python train.py --n_layer=13 --d_model=128 --n_head=4 --n_kv_head=1 --head_dim=32 --d_mlp=512 --vocab_size=2362 --activation="squared_relu" --norm="rmsnorm" --norm_place="pre" --norm_eps=1e-06 --positions="rope" --rope_base=71500.0 --rope_fraction=1.0 --qk_norm=true --attn_scale=0.255 --bias="none" --tie_embeddings=false --parallel_block=false --extras=["capped logits"] --init="normal" --init_std_qkv=0.0442 --init_std_o=0.0442 --init_std_up=0.0442 --init_std_down=0.0442 --optimizer="soap_variant" --lr=0.0109 --lr_mult_up=1.13 --beta1=0.95 --beta2=0.99 --lr_head=0.00732 --grad_clip=0.5 --warmup_steps=59 --schedule="cos" --final_lr_fraction=0.0 --batch_tokens=32768 --seq_len=1024 --doc_mask=true --train_tokens=124900000 --steps=3812 --dataset="wikipedia_en"
Each number is 128 + 24 x the weight over the matrix's rms, rounded and kept within 0 to 255. Layers, rows and columns count from 0. Numbers have three digits each.

# down: layer 5 MLP down (transposed), 512x128, rms 0.226, rows 231-283, columns 0-127
# up: layer 5 MLP up, 512x128, rms 0.241, rows 232-283, columns 0-127
down231:168134133120161135136137134078075168106109114103127112127121142149143138141126137109125126131147112145119104156173142143147099152143096133130146146132140152151101131085120150146132150107095112143112114148160100116163130109135102136108103158117150177133112135145135148143121154169129137127133150135119086089145120128134113140127127148150130184114089142117111106126152107145106125114146
up232:112116039137109107140150141108113098146124141094133157092137114112101132152154114176160111147151131129161135148119104095177138156127147113133063136114147154123117139106182095099116155147107170105094083145145138164153182097096124120152168130127146096099143099145098101121110110119099083150136080140147153116132139107100112093121134092166112122108110137109053126097102160157120129146169
down232:120142139124102108135136139106165107115117172173146146123119124143111147159152148083129138131167181130091145138118151150115155126123119112100124081090071145135127125094107114096187113153135103116150130152097134131108111135106174111111125099132177094116130092108139112089146145098099156133160107101119135117117119113174130103132173146161118142114117129136112171149144108124148141111143
up233:182108159070157139172145119140159150179153150091152085145120118095134093168097136140132152157151159112186150173083119135103153092131142121100100107128113123116096148155133140112098127120144102135108107119131143104135113124153074140129101144132103110164136104135137130118101103116158119103100125125112117140143134122141146147105152128145105155147103147065126135121149109126117109116123
down233:114131111157123103144160123116145125131127133135103127138083141104156173146134175106182139129140134134081095108091108076139150157124114111104110121127152153077145094172124180113090126113159105115141104115138123155177128098104129155106145106096145117122148151167178116094126164098114139103138107059109139136107128130137171103123124109150126114150074146116144105137153131096126155171134
up234:111139146159111152116183110119114109110167138079135115135185123152198108129180140167122116129141120153121108107134088102137153097112122118119128132115141134150101089148153125144096109107121143140134129165132128143109134089133112131118157110143142158147114124143134131119188134099118134142133126139169141142118141146137161156116100131129124084134170137119173110127137139136105113111140
down234:124115155104103110142110126166151124151120103151144159131090123131090117152119105129120114136139129122108155119131145111093121134105125169123113113153120120129137144110117122124162165116112102120085132124148142145139146168128136109155147158121108143152126151145073085124117111145129113122114139148140112102114151116118154160123124138169175109097129082130105115194134134138114127074106
up235:104144127127150139137152124100104139161080130122158147118165149127131105163115121070119122133124097147149160166123125069116150077116164133105181140109104157091086157152124070154092155149119121149125092115164098087157139113178134114133129117155117131108113094163123098119153136118112160137104111146140112183138108153179115147160110141121055145089165150155110088101100121144093149118122
down235:127111114115077121094096151159092150095086137164108093155125111128132107121145158127164110158122089126134099121136126078085115125125115154105132072118128161163109146104141134088085114140147116111124125121112141116143168092140097112150131180124122135135134132126115085129114157089131180109135160090134143131079147150141123161126146129137128145108103162091138115075147106131144135136118
up236:128123104138100115136133097102132074110133143073139073135116118108106124130168139130150167132141118189125149151155149086081082125175118111122183089115097126137119139116075122125118123137094118152143128124080166130127101096104146128064156152135121119141150140143089143144093155140077186124120109148087117126160153139085143145139176148108135123114138138112123129120119139123087110143043
down236:133138151130092090143147089099095165153068114094107098147143125110126137158137076202132183102138112188160114110125140089140148088143131104136150112147120111144160068070105150090136167118125111118106126089148182119166141122096096136143101113108128107142107131150130127129159162074137134087134137127114150119130124107136158153141158122136106092121125121117162139152135108173108129102152
up237:157104126105142101159143120117135121158132124109149132144138128080097129158140125126138115153100130140109119109110140123142129150083175110154139113138165178109157160124127123097150163144136115108126131143128173070107168127116107132115161136146131125133185120174092089120131117121142123118123138127126093112115125114153172106125156094150171150080122135134119173146128169064139100165125
down237:125153180179110109158115139115119122095152175140148161189117099126149125121091129151121123155111122118098157108140063132101118101145150125130149129114132164129138113106119142089130136112125127112166149113119136155090102093087133104157161127146113129146122131124106142119147113114143129176138133103117120143088120118150159111132120103139165090187072138165119120090113077108194097140151
up238:158113142119088154139094121084178192150148107138160126095114055131066139077144143123130158140150132127146095146126093151135141127140164135114166113149121113102138137130097115136117121134168151120139146154133136119109140150147132105177132126154121138141122093172132142129083133162123119127134159127079149093152132124120116153134123123126138124076112144107122130090141100130161118126101
down238:119145096118112103131137085126097113147123153109155107159137104136112064120116119111111111105137139145104144156108118142115108133151144128172132174155142143145109143149131110118095149106168126182111117127144139087117097096129099123148159110126123151121128130141108151163157131117144136097143119149150138093123115099137111123125124144118162132134165136105084134137140099115109146125106
up239:092099128118104111072151156151158138115119115112125106117098116111111136114110125115167145129167110141113131150136138120107164118110146104115111126123155137104117111108110138136114143126109110142092121143123119145108143136178169132127126064128155132119147117110130113145126126168149154118125110167116163083100124140126131155128083182107144138118180145108106136109132114112126146126136
down239:189149114148092120141142112096117099121082123137140147125167124149140154155081152119130126126072100163118128134118131114085134101114112145159126145138134120126136151128114102120147098122120117111142176154143108125112130105139104105122141188136085122095099137139144128113119139086129135151119145126108107137108155157119158168093084110142110118134093183117121110173135170114155076133132
up240:135092154123111184137124129116130147115121136112138124155146138166116114125104135134125146135157144135129121176151089166118128156131137127128147113096150109148125154067161098162119123109119110141166087145099148169118099132165130159123169131115137108160162155146142180103179129163160150110108173093108098107119165131083121109117143112169128152113155103105115125131087129183130108168108
down240:122157132118145133104102140130146101145134147112145121078148158113153169150120121156194139084143198148130140114120097123134153124137163156142142072113122144096143146164085144129155127165130179159156133124145152121116174090148185138123140144124122107137098128145137123126115126141127118120117143119088116135112127083123116152112152153118158123123092174123165165154109131142143099133139
up241:088123146141129129107099142132151140131151144104191086143135139149105095123106143136144122170107136098130124145121076066116178152087167133170140119110083148134120137166104132140108143161120122098125129144075138164172134143137121146133149167142140169124130101138095150146105114118125082122131126152116136174158149124122148120123156132089129129104141141128103123114165121144142115119102
down241:162126102151120136102095137132145120129145108114125150158123152117109143117153139117108119115086092132171116128169165134107184160120130138140090057117101147111115128184173120099083119140130140107108084114158181116112111136196153108135112129117129146087162130140100135104112174111107075099118147113097117180094108157124092125167163125125097147120125126117158121109107155104153135112110
up242:155110133112081148131159124131094071109107129140142134137104182130080155133126144144162126136118139138151152128105125186124153119115165123176119120115118102143098135129124144126118095132145194177135133109148153142116122114120163111132101102125164125106146117135148130124135123123127118115127121163118144061143125101119125103098093156154147090166140142099107174139103117122110140133123
down242:106137106116125156119125118120132137124084078137117144150116103103164123149124124101095112079150109138117146158161144174134141110122118125134108139111093134094090079090130142164163116112102117118105101105125126162118124117117162163124132119091122134110100103151075161105134076116153158109141130105082156086115121126126163117132111122122119091120173136163140101116110150177099145149116
up243:126099138145145088110154112171098162118157137139135152142138137143109113136137054127141144127110104134124140135119153125137140116114108177129108145170097113127135186119103098148080168134099104114160134139098089136130068107143147140138118139114110126148162103134123138157124120109100100125077114121091167187102110176125132133158138148106128113115185148133106129127146102105151109149131
down243:112084118121134083131133133114157146140098190146131157092154143090109147162155088140120116182084152119076128084126165128100150137170130105080120148153108127125153148129166109164138132061133075165148114099133121125117090140076129162133111160151122139143084091132187108109118110148099117176112132130093056146120134165173139116133115148115132134095141101137137155169099176106159091084092
up244:121106159103158106124100151170178114140138129126147133098123094084085111186127090114154105149147100132161170131154122138144109129142144165119127124154166116107108137125121137116146129140139119121125164128155136122147136125146117109139122147113099123117151157158102121126109162125141135126108127110114161142156156133112160103125159118144113160126096141129108102130105121117132080171115
down244:119109149165123152100139153158124132170100125132122100123137110149171121134181122125118133141096130164121122138072116121094102143153137120123111144126122164128075111112131156121140141132143100025151130177115135156105146104122137140135108133168122149137156116119112102114144161135112092134041129152100152162165181113127145110115141168187119145098121102121122173153160149128114143155113
up245:147093169123139133144142123101140113153148118139111149138154136104126131127156140117102140141094153138107122105140149138088125125123151099088161126148096112133105118156159121134106141086073084102126134094162125127111081113116057136131146113119151128109114130136113105166105129116149145121147132156125119129156160146129117086135110103107115159132100119112121083098136112140117072107131
down245:136159163165122148148108160104117167140120125121200177136129122124097143096142122087100130116149130113126160148092126097129122121124128130098121124163108128151135122127096125128091132126095153126113103159135078155108114152115154111143119135107160138126110096135176163173099097123154163133128131142136114063123130115138107112103104095096108142156085149097090089106107124166131148092111
up246:126120165114187144099116105134110068126118179141143126074115133122153156133163105133096145126161128117149109152152155136143111127122183119106141130130094146116157137149127117109126108133128124108126139147111128083119156105156125128144166121107126149123126146120117133122147118144096120125166136123140119151152168149120144114131143144132120136104146197106154108117134127113100110141117
down246:145133132151142188164093083150118145122118101143105126116133164172141142106108149133151118111122097155115136126116105133113116176145140133088094094126165114130110109143179113157130134148120148127149101097139085108125170135124147142110107099122127164100100168160115118153132120133100103116132131129145135116162111102131100106154152090169112136085132097137129058162139141150124134129085
up247:134120118137114111125158141156148139157126120124103137149097123118122160134132138124121124133127119146150122129118138171130084106151133152106096117089148094126124132155115131116096110131120141148149096079140106165102150119136140113124133129135145104141148144120119117098102193133162093134140095148131159121135132148069155141138153138103113118096149110144150110139118150144127092126137
down247:096097146157124080150141131116125120149106105117151112154145146141125125123130152138101128139151097141143134148138125136157159164156163161159143104133141127115165130171109143101142120111123151095170161086151126168151127153159142134142131151142158131164144125121098145137148128159140126120176120144122112139128113142141123170115141122125125155120115130105087121096137111169153148155176
up248:091131108164102130172114146129106127107178182130091143150123115140140116117115132144136116097093132101143131135150140123095142103148119118094091141058108076137162155114170150121159167133102124105167133173119140172120133143137140118093132118163100102139142139140159107099148088172150113110127133158137124149118126191108140177119114124125130099156138119102116147080122146102139126136141
down248:164180121172093101107120135122154131122156138112085121103131154111146086117100115150127140127122138138108176112177150101144135145135147103108133118085096112141150105076134140126129144138131150139085138170122094125140130140114146137141136143123174128130166115171152125184159135095158131106112132150125118107084141061160100115146113160134139183115144142149149153154153176124135089144162
up249:089129146139144150116123095164156132128108125099159123102153127108149135136109141096092149128123138148153164133127168117158090112142155086135103157147150160130084110103131137118129139096115073149133153122119175134121083124172139137100107151134111123130143150170165084128129160127112132145109151121093091165143129186108149167126119134166100115122128138072145124170173116153114173116153
down249:135155120133102142148130097133155139083155131135127126141116116102129151160135154139140094134142163097163145111148122090113122158079138122134112143137157110144107111119135092130139104123129146121121115140114185131127143144119171132161122112130084126115192153113139106123122153128138165137100128082157147129109099104082067136116136135116161103155150113104129107114130108121138101114127
up250:131101094151144153141128143116120143096148151115144151103103120106114095138121126094086137166112123124131149124158125127136141093109138151158114121083150148119093139085085116150132082147122137099123112137130099107167127138103115109087137118157096131145124124107107132143108146110121132120130144114148135111113149119124135176131152125090131152117142151090128092093118135111107099143082
down250:177068126143110113109162121133143102093104110114167134124123157092079161117118119147112126115101105120123098154165081116102149174123108117136107123141155133100133150149173119106101121128099173137150131127123163097150124101124127117158147131142158131130144099132103159096146142120149098120097114129158108132157150138134146155123083147142154097116116149102147132109163119180077151105168
up251:141130114137148120136137128110136157121141107112138102108133126113125132103095097169141120108105104146134131131147120146144117145129117133092114120108144161114128126138100116128129107136134168138130111133114138136139108131151128118166123120124116139146121149116124112146125149126120089124104132131135138118126115105108141161132132094115127110121138122102104111145114152095128135141111
down251:154126095143118140132141158110134132147142149158106158115138122125164138152128135128097117088130099121129123102104141135168117135128147115147145154131099124127118163099128118149140129122135140124131145136125117125138141141102133126101106151150122110161101137130116121126122116117131123128121116108135129135127121143148109120150151106123143145126134158127140114130119143125135115112148
up252:110064106123139139101162099146105174087129149116131092153148128094139144123129097142139159092170120147157130127137166124104165121127165142136159170148151141107138122085125094144114144157167104149152105139100105125133121118147149151123176125105144100077084118154119122139122118100111135084112081154119095128125132137119158133121169121146125129159155140169065139121102122161110121154156
down252:177116102090095107121146151122117109113138099139113134138110102131116129136115123178153091143134125110107114077139125115146130163154124118160128090157135155164122158125149153128119131132129170087168129185134124110176138142142122084087100111117088134108140126120172079090113163128101127157133152118116136139113124154141153096115112128116118080116135165066126113106120142124127132150120
up253:144116145095158157102178098132129113133157105142140115148118138139152124124180149135118119101114119142127111133143101117099125133092158132101175152142105120124131126091116116110140094112125146101124139164121094113150098144089141122108187124119103143147144131135191091140108139090112115115139100128114130125163170166104132155095143134178169118152128143136091124131162126138137139129137
down253:123117132122142110146121136139142128113142112127145122162113095149119149106125149139132144136130108104124134111111118162101116093148133164134124082134137128115130144114122143152132119119133082125110134162152116133112166139101189077119108188081119122142149165094109128113098130106139118161149147120109146113110111137125103150112098125110169107090132159103146101118102116105151121140115
up254:141110139158124191104149170109128110180120087091179138110182136143105091137165137144183153129110148084136178141153108119126123163105125165085197163165103072143106098086114148143090101144150192123107149182104134072135115131132109161141136130124146169118164185167102151113133135142151122113151132123143102082071109129136124146108164088102150117161127089159112151104141166089165122147104
down254:156145135163116095118113126130130124156119156143124100107156140134109110121132093157120130114136119168143114113107160160150138103123172122169143149149116123160141115122082165157133128123110122126143135138126126102146123131145095126152076077086088100151158157139103136142164134143117127162145158148101148129096151082105145116125150129137167140162076125148155091101146121122114115118152
up255:103119146085123185110106121119097085122121139160145143117153122126118096122159093146107090165120133127150102120146107134135123130138107112131102149133125113137152143144114146095099131117058157135150169093124132129142150146148140128149134148146143079094136097143135165117110174104134102105163120144140146141121118201128141168094119085141125065148107138078121190107100154090103071084114
down255:117130160106158152130124151131149140150094093121142065147153092108126077087152114123115150084120159167141120092154114118169144133110103131113105129125127119072167122157099124171150073113135135142121131130158123174098138150178136125133133123100138170100116114147093160102106119168148134144163114144139148112132151139134177105123126131122191133137083151113137115158155117111145121131094
up256:097117111160150149152115122116158132091102120143121125123115118116124119176136150155111103179124174114135104150153124143104141107116136096140124143129114122159139110123126119093092102144122133124113086153152141124194146115117069152133130133185089131138123119164139147116140158169114098121126104156093155118150124134164132124129141111165158138127127110137117096121112074094100096128107
down256:123100099112152183117134138140122091120121127125083117152137117099119127126105120131166083139091135105089143098117139091160109103136137093110120153161154157118127143131066146124130115152136102141144100146142127101135140110135107177162162144084102079102099123096065115152152109117105135121131163113091092091098121148108156129133128109100119101142146134121139108124117095122102127134191
up257:125112148124107115124119102131109143147175148158151133144146137160140082106123120100140109211169173094135149092122117117112158122125098110135146133120123134129125136142111134112109112120122140138131142126140118129143124074116073109147155133086156159095103127148153139120171114136121107169100108163137090119126115158131130111130086102107114107098134145104101133144138156135103140124132
down257:143133117133135115098130150119125103154147094130128120128152110142092105119119121123145113155134134093100160091123164089158154145114144114170115103127115067148143163144119150144156152157113078118130092138116129100122072157133109085147138123136165107133169129140123111119102161157151130128152149167128117165114179165109110154148106098136115127161095155143107115133146135110138119147176
up258:083137132123140131151149169139140144109099126135123140167081108139142123066129094143141154122123117128086115122140153128118135134134148116115127123138111095140154124132150118130079118115162133109128150124121142112133136132155148130082127119160152100120133154126110103123122122131112121130147115114135125108142103116109135112108120115125127130114112116121146109110117124114113118144131
down258:113104125115139153132117116118112121123172140122128141154119131142135126133131121149107112138156139112091129132153129134141149097160126145112119120127127089136126136118142149125107172140128134160129141105165097100141112144145125124124143092103132122142135149170131105102138094132140159119143113131142122129122130162154151138148139104078106101125130130100122114172124139124118133119125
up259:152156144167150142131108113052145111138082172132130151125149135145150107132167156102122105134139116144121178125110109064150083146142147116139110146048145155100127124164133118132118084132120144120156179136067149130139125136117140188148165147124137150114079131147154180140140133097128110141082098158074112151176163144085142106146115124139123134109168109141139161128152109135080150125148
down259:137128132129165153136131144116115171075131113182148126153140095128104136102171097101147091120150139150119087147119118054136119125123124122130155103095134186148128139104089142102092159117135091148128141154126131123145127132102177174124139168127145161094134144166195138135148123131160119140123117138133131138110133146145097122136122137131120120141086145156070133167135145102120106154172
up260:134140163138127139135141126105110138135141124154127127099115116136088111146170159161158150123134140141099105102144159143111124162108142137153108127119151101154073120112127121074131141123079148086127107085186098128115150121157125102099113113094105121151106096119111095127107107086123108104120125131113096107122137131124135132132123074111153145142147133113116125079136127139134113076133
down260:128143125102124087107106153129109101145166102172119124149126138125153158128100149157164143141157153136149098122166093092143128101161116127117115122171123119148140119134140117138145079112110142114106135153132126140154099111166142127089113132132111107152112163088155146123101131165154137160103102103151083088123097104151086125144109138146126153097143129161131130173127103139144121166110
up261:089111143124137142150138112161158125111102148104109158097093129085133102110153152119080101124130102164126141101127136107128102118137087153031136119117096130108113147101174105102088133144093131105113132132145146098071116107099119110143125130137080138111152133129127132086117129125103125108170132103128115136090106152150167094161134127130140098098123123173107133151100134104135103162123
down261:137113104154124110076119157148113100108106115105111090138144111069159091095174079118153089120061108141119128128101132113104119130107123154106152146153154154070151101160141151113121122096116098127139125101132115103131125141142106145159117095090163144144146095134140143148150143074139134097135145133156150121138142083108140116111178141161153102170107105126092119132136161111150169109111
up262:150127124132114145091148148125144147137135116080155113133130126118168186182108127113115085153117156161115085098104156158108116147135097117046103117121144159117105154088138131156142129147146139124131133137089176132131124147145093121124109155160082092145125132123135104119144096078141121095100085150147142165129148181140099110138117100153134125116122097184084153173114108126085120155104
down262:116152086128079059108127143144109134110159148156102106136115075160102143159104120106123070085150112156179139093104129152123134074119113131137130158146115155169127110161114137142122108095109136133111086178081164150144134148088118139165174115127159133152143046113140114141173118137114136139091129134154155090120154165124137125148147109167094120089098101124141100135135126191179116100147
up263:132146140184130128143118168087136100118128112154152076128126159137117142140079117118149194153144081096128129134132099121134119155166102118094159141174089125131114146158123132126151164092184159153122157164125144100127127169138170092114149137133124162090159112142092112127086121080147127111178103154097140085093113136128137135158117108072123081092133122116118086102046133148133087135143
down263:134164120127122099172099124125149139134140114166090109143131167130119114135139132126090154096123087141129120096146103139171160121121139117122116118127131132144118092155126134136154099146126094140113166186121160168135085155111141097137140090145111147149133122126122071143126125112164123139108165079103099083157149102088146119156141075111090110158072138132130141191157128131108142120157
up264:129133162151147106160125137167135146116157121160074152143178159129120157147139119137158105126142176159173089136118106153194173093121106108100143106101149122107124143117074123126149139124115111111158143163175118141122134103129077123143140127142095157109121096130147173224096108162126120143106120127121132107167134179126092124153139153122155129116145117095099154123162132142137146115128
down264:115121128152119124113107133116111146070099079174083093137119135097127109130157103113086113107103078138085132144155155109138125166129169112119112136116135144132136136111146126145121112135132097125149087167123151097128126140133074090109114130111163140160184094120079139163137121135149128131084164110114120127111141125137132155147120151130094127134139133146173135146149149126122107144152
up265:138175104153098107167145176127112187146125176156154088109134094164079088072104159125128153142137135168124105158107098097088099114075094163154129163117123152166108161107159119104108135138126136145171133101164107126105112171133094158142138115087086152139198143146119104177122122152130140137120132126135130128128149144142109128134098163171125138096161074128098126118119119128143146115106
down265:141088134133136137150132099107123153112103111108136109113159170090150150157121142111114149119169116153172113146152156139147112156133139116126106112169121125156154125123131118163135126096162111104060124091159115131153155159112195123123127092129169129126116117113117104106150136118120085090131134131117118126159114146106109148129083123143160109119130133165132138157133144096115121131155
up266:114121130119082164119105161128145113111139125159070143155158109156106086163145090114113136114103106101136137104124152095161139122119141115102154129124125164151140146146111138110135156109149131118156124110107118110099151114101062114125132149141126137146129100133079114143087104134121106113120135137093116129130114153172150096115116186119120131192139099110090119142089094131125085100129
down266:084139140103143130122145135123117124105138128145174144122131131129136158134121114105145132147137101138144132085096115142096078146112142122141140154103167143165139119144113128087112159128115168126100163100111095169120105107134123190154117152082146124088095136110158146138151092138117150109170124105148123164139079133123131121147167124136082178108105132131174124124135140153139136127149
up267:124129146123128135087156109147130146134126109152179114115104143151133117121104124141105141127117112108150125148161099103115129128084122079108136130139150132150095177105138108102078150137141174147113125120118122100169183070138131089124120110116139132136135087144143163142110089142169124134103135115154182145080181127167163128157123160086118166107136124095125097145151156134116143095130
down267:174113126137115116078124155089106128120099157137115131080130139151148112142083144133146102097138147099124149111158087134126136161184151105099142128091121176145130104165138146137155090167163172136106094100127169127106095093142136114107125141142110114092116105148121146169135142107131154106106153094129126092120117149078137126113106143160117127127155120104160165124111114152113117139130
up268:093115140157116138138160148103121120100146115110134138142109146129150096101123118172108112099131125097132107149136100137165113140152142113148145077105128110116100143135158121127106132141136152132151136070118153151103139135143151137147141064160122121089098109117116145086086136106105110139130135136120169139120106157117126115139108111176125115119122100118088093155105138187105093107145
down268:135163111147149106161131100162078127138082146133131153130142101137133160140128115093147143114112137155148107118106124129121122144111108142112080135128067112120107146150132182131128117122120100146083127155110113098105174135113162112078117161123139129136140103133103118119160131152106121127120176103136127133142120094097086155127149115112133122154098141125126183119136112153146147107123
up269:149125124153102181167136097123161178160134109154109135087096118137097118153110151120153107125095059089140113128164117123096141154127139125153164131103097102157117121147133149120063115138125116076113107125120156149144137138147097077162105117151067157109163142088142117111129128112089138126120136160089118130138088133147123071162136087124154128129137103128106120174093119130114115160180
down269:139160170146158126111102095122139114168110093136135126173136115129189147126123158131153121141089160125105150106161146135077085150116120111127111174178125085139136084118154142143156156142100093127123103124130115100091066110118139123118127098149156171142130171144068126142137111130127149141126152158140123104122133097134098138137147144126172138135111110156100156117119105136123108097096
up270:108107152122147171142150109119109103126128115116157104115115100100114182128169123076150178147130135131138117111125082107090116158102091125125182150162113114122142160099104129102120141110118143138151127120132142135131162137174119121106137114097131135125132151141143130148138098090074099127124120177116165126194143132092110157124128153152098156130114136099092135103119119124093160120171
down270:170091155106126115124165107144093121132122096167123136163151101116114122144138113172123139108101103179136109130111105153134118089105102125133110147144175105137150119125154100135109113157094116138106110139098133108126091141147119087127122157129089147117202111118093123138122145113144097141119127116121169148167139137125177132150126169135129114116183173152111141116106141120115132089172
up271:132109132117124105175127125178140108176127110111165144135138161121140111131118157149120109094122113078148137155141142134130128117107137155154102114111155128134094149131123140096132155153145087109102174134165162084131126126158180095146161145112130192119114116176122078115116125109129092100110167155131119143159119125127166125107132156108108159092131140138117101119165114115147080126099
down271:140145193085143180119097092099107163139072174109107091092129137159117110148109095120092134145120165101098082142171111101126147096191149129078124088139152094155158145137124116137160126147124095135104154159130138114168125155143120147105091134127071117104147178134107109103119113131125131102116115151118115130135093084160131140178152120136101101110086152107127142129138112158143132134122
up272:105182135133125178086117107090134136155130135134158117139115130094129159146171131121124146120122124171113102109128140157125150111116115109125202117129115109137095178151107085102113146093161138083149144114091160156102116150106193115090131133150140125113122122187162111110137128119122109099132130127141166135125179118120182140129130149089128110053116112135125106094121147157111088112121
down272:117111140111170117115127160079113138153127135177097132138118152150118132157119078146132121124163144174119133114081140164154174147148150126138089153123082123120088073135108135139106143130085111152134123166103119093115094112105102118106155140172118105103142092130166095138163094126131140117122129126146120158114149123101125152135118106124191144146105107197134116135185150089133134160103
up273:147106106108115119105120130102115130080168101142106142103141150152077148132161126119146138126161136107126114131168133125126168162145139127134099114152139180141144140139154110145100148153055122128133059127118124105160132094127096119134154095112133092108148113135151133157118102106158129120131163167118096137126144145116145099081161108127128117137095122127121151128112134149104121131155
down273:105115149133156140090086096102114128131142143147120153101115113127128137132128106143145148124137119051124115139136134144124139151125104137150137118116124139137105135114080148144123088136126115092145101102113163112108161119145089134100156092160115153149165143105082104146137105095144139153111139138139136153128107124109170140149127119109099103182085121127097085066168126124102132101162
up274:127131129106110103105138146109089108151139098134153123123106187127116116109120138125103094112132169170076119129100125105134156120093138132106122161104097134091087166119126169148078111133103127135153157122155130143115117094144136090116101191123154118114107145199118144159124167110165153134094119130118141139119135108071151169095146153066101144100147115127141076153100104143108127104156
down274:097107159152087156143117167154148168167116141125134126127138127085110105150121070177138152146125149134137144128146086122106134114118155186116158170154181138179104054141138128111160171180115144088089160102086133139157166114102149139119136160084114111128120143114128155126123115101128142095145149116158094170114105129113108140114141096153158141122131142128130103102122141148140144136176
up275:110106136142126139150122155133126178128109119151161144122096158114124163117123119150110137166130141144142158138138142097105110154130190125116154101145139128108123136118143099129110117116093116107128132107086119115126163171153139163153161154109148186153088120139138114164145138088091140126145145129101134153124180145163137116120111109106123117130140197103183138090122098122088123150107
down275:115148108158140122117128091160107103105101137086128151112149138105160086089107127153151109103130100132134128147153124151131143134163109102118119110120156124126133143138115119183134126090150103110170125144153112178113112100100095087143126134118138094157148129116111099126142149100116104125120136135122154122151167128085104091113115134094148088139117168118137095136135170157134129119138
up276:122129118155093171149125115144153070099159124083095090106113148103139110140112120101116096130100136136135137172148109127154162124122143094080133090131166158134116168137161146104085139174145178157138139121142140185110105138131125127103052146168117122152106101155125161080084136160167159097133141129118159129139136162144141123077108116176126134125125108145155128120175136151136131116111
down276:129172098124118105106107099169105127115142104102161149115154139130139111141101160060116111122154132128145097099100105125135105135156141154057147115158170179165136111148146112115065161123153099092110153176140123134118083148130086125121154130156106121115125099138097119155126156126144140102154144112145109103129096140151147128122141137097151152104116144123110118126090100152170146134119
up277:108112114149143159096129137140130169126158183103123131117111137115183084124115130118113138124091132150143123130111139113190096140184127138148127108117138130124118122106092134146132135074110154082164108161128108099090142120134124126152138098126129154146127127131105086142095135100146155107122108132147162137157127123159140142128129184109122114166169137109160110142121095129095194139143
down277:131119158148186103143150140120078160158121099102133128137138168150138136083152181125155091096123112139101084155115161124107148157131154120100097083128138089143147139140125154173124149108133158114129126102124123136140133148137170146129158138112133139084081127146125111083174117119154127097126140124143124143138120162091106099136144097139153113145147131169153130116125174117102131117150
up278:127141155133114120152155147091100142102140179135155128129118190132131084124183104187104128149105119141124156151154138130136158086102125139135145119143128141153101130157150126134139103172148110085149142112125108114189148109158109138144139174139115150155151099198125186139099158142165102168105131149107128091115144133119140104157121111161143173115072128110157106135094136123089104132147
down278:101128114132116081140162126112141160140148115108149089104123125150109101119156099134160129142120106137118130142102090128169105140113130134156118109093103112132140127141126145173139080129125124154136125186142147107146123162128135156144131116094157182127149153145139134086102178163125139159092158136126133155139132153136113126196142157074101062192126148088142104139131147157134141130137
up279:138127116158130113114135125088143104126173113128118142126116139176111107116158112123148152130126123140095158129119142128147142143123138108149152138144114164096113118108172125123137151131096100109100146131106136143136152090148143115142166142097146160112113122130111104173118144140094105131090097130124138167136099122121132121127159090137100106171149171097112159148119179132134117126138
down279:112122153155126129142138130155114152129128135147118134103140140136139069129138093133125109079131116145113104119140106107129154124123163108137137117119137142115135119121179098103157121134147124098134134144113157124090180104113132114168174124105164111122122069143110154108175101116132131121113154145101128152127138139128148128134138127123147115130159146146150129133143106147117104160180
up280:122140133114141128138112133088116104150155152126109110152107166121145117123110123087127106177092125130115185151157126135127152101143130130141132116144103116108064145121120167116129114079129097148177116113133109125134071134138128109088156120127177139128129114163142082122122108125145105097173098172127133089129088116115099149117121111159120147134119108116140143106155105116114072123142
down280:099089119101097113157117172106138153116163135122135130126138103133147144150092112115165129104135087113104114146174098148146111166141117130112147137155134126130110138162144102102088151106106183133137107117123178128117100173171121108163176116101064113149096147130158103156131163130095115167117098148155165131123108129129132112145094100125135119136107128103145137116120142134104149182159
up281:060140129160149130146147137147174113091165110117174135110111164086149126121126153161130134153105134141091164074163125163148115114172112124096151122106112133129152135115099137089121126152103119149149117095111127118110105119130130134074099131163164142133173130109155090125109112117118126114130136117106085148147134124091156175179134100137143158115137104142097122125134130177125130116146
down281:126162141110135102123171137109112143164083140141118151116075175125108154071118115106094125146129079133133100136088109160114101130109137133139092192147162115099137099154103103121129109142123090101131129126085121124144131091111129148142133110155117119102119058179121102093126123099158184088162146080096143150136155138092171130115174131088161099113121162123189125141133134146158050087123
up282:180102172166096118129136191135148114139150103109145129148147135128182105125147115149100119139161115139074147148133109162142174103122088115117112149167119156138130148102128099110131128086156143092130097116146119181115105162148144094119115114141091151116130112142128114122189145161140106152119168114147146169156132137104118098181109121096122093086127121102147098135137122089148121159141
down282:136127147183135120123118120147128146180127101134109118133115142146165111106101149144191177096134121127110135083102131100127117167134154094129141136126165152163127115120110140115111127103173156211127108107170106126116128113141072136151116158053129121126145137146113145112135137112111167122096137141125125140113161130107148110154130084090098149112179146115137111125096119088106090103154
up283:082124139169109133134095119088146125121126139138146126117158158116118151088132147124130117122090126112139142147167120128106120124169106158149138122117113125128117136091165135104096136132135090116128122096105118106118094114139094141125140136115096116146099119127123153129116144139130115116141121131110102107129129137159124146092137135153136096119148112111109136116096140146125156180137
down283:099119111130130111137120136166135102144064153119142110172109150131093134131136128148149131136124133120144123103136102110143140086160084136135127145151115162140150143121122151128144128139118121113128131109127122156124111135101126130111123119148118150140084122086110165126110105148117112138139106151160102147129141120131127126123117097151135135098099134137157089096141142142127130101138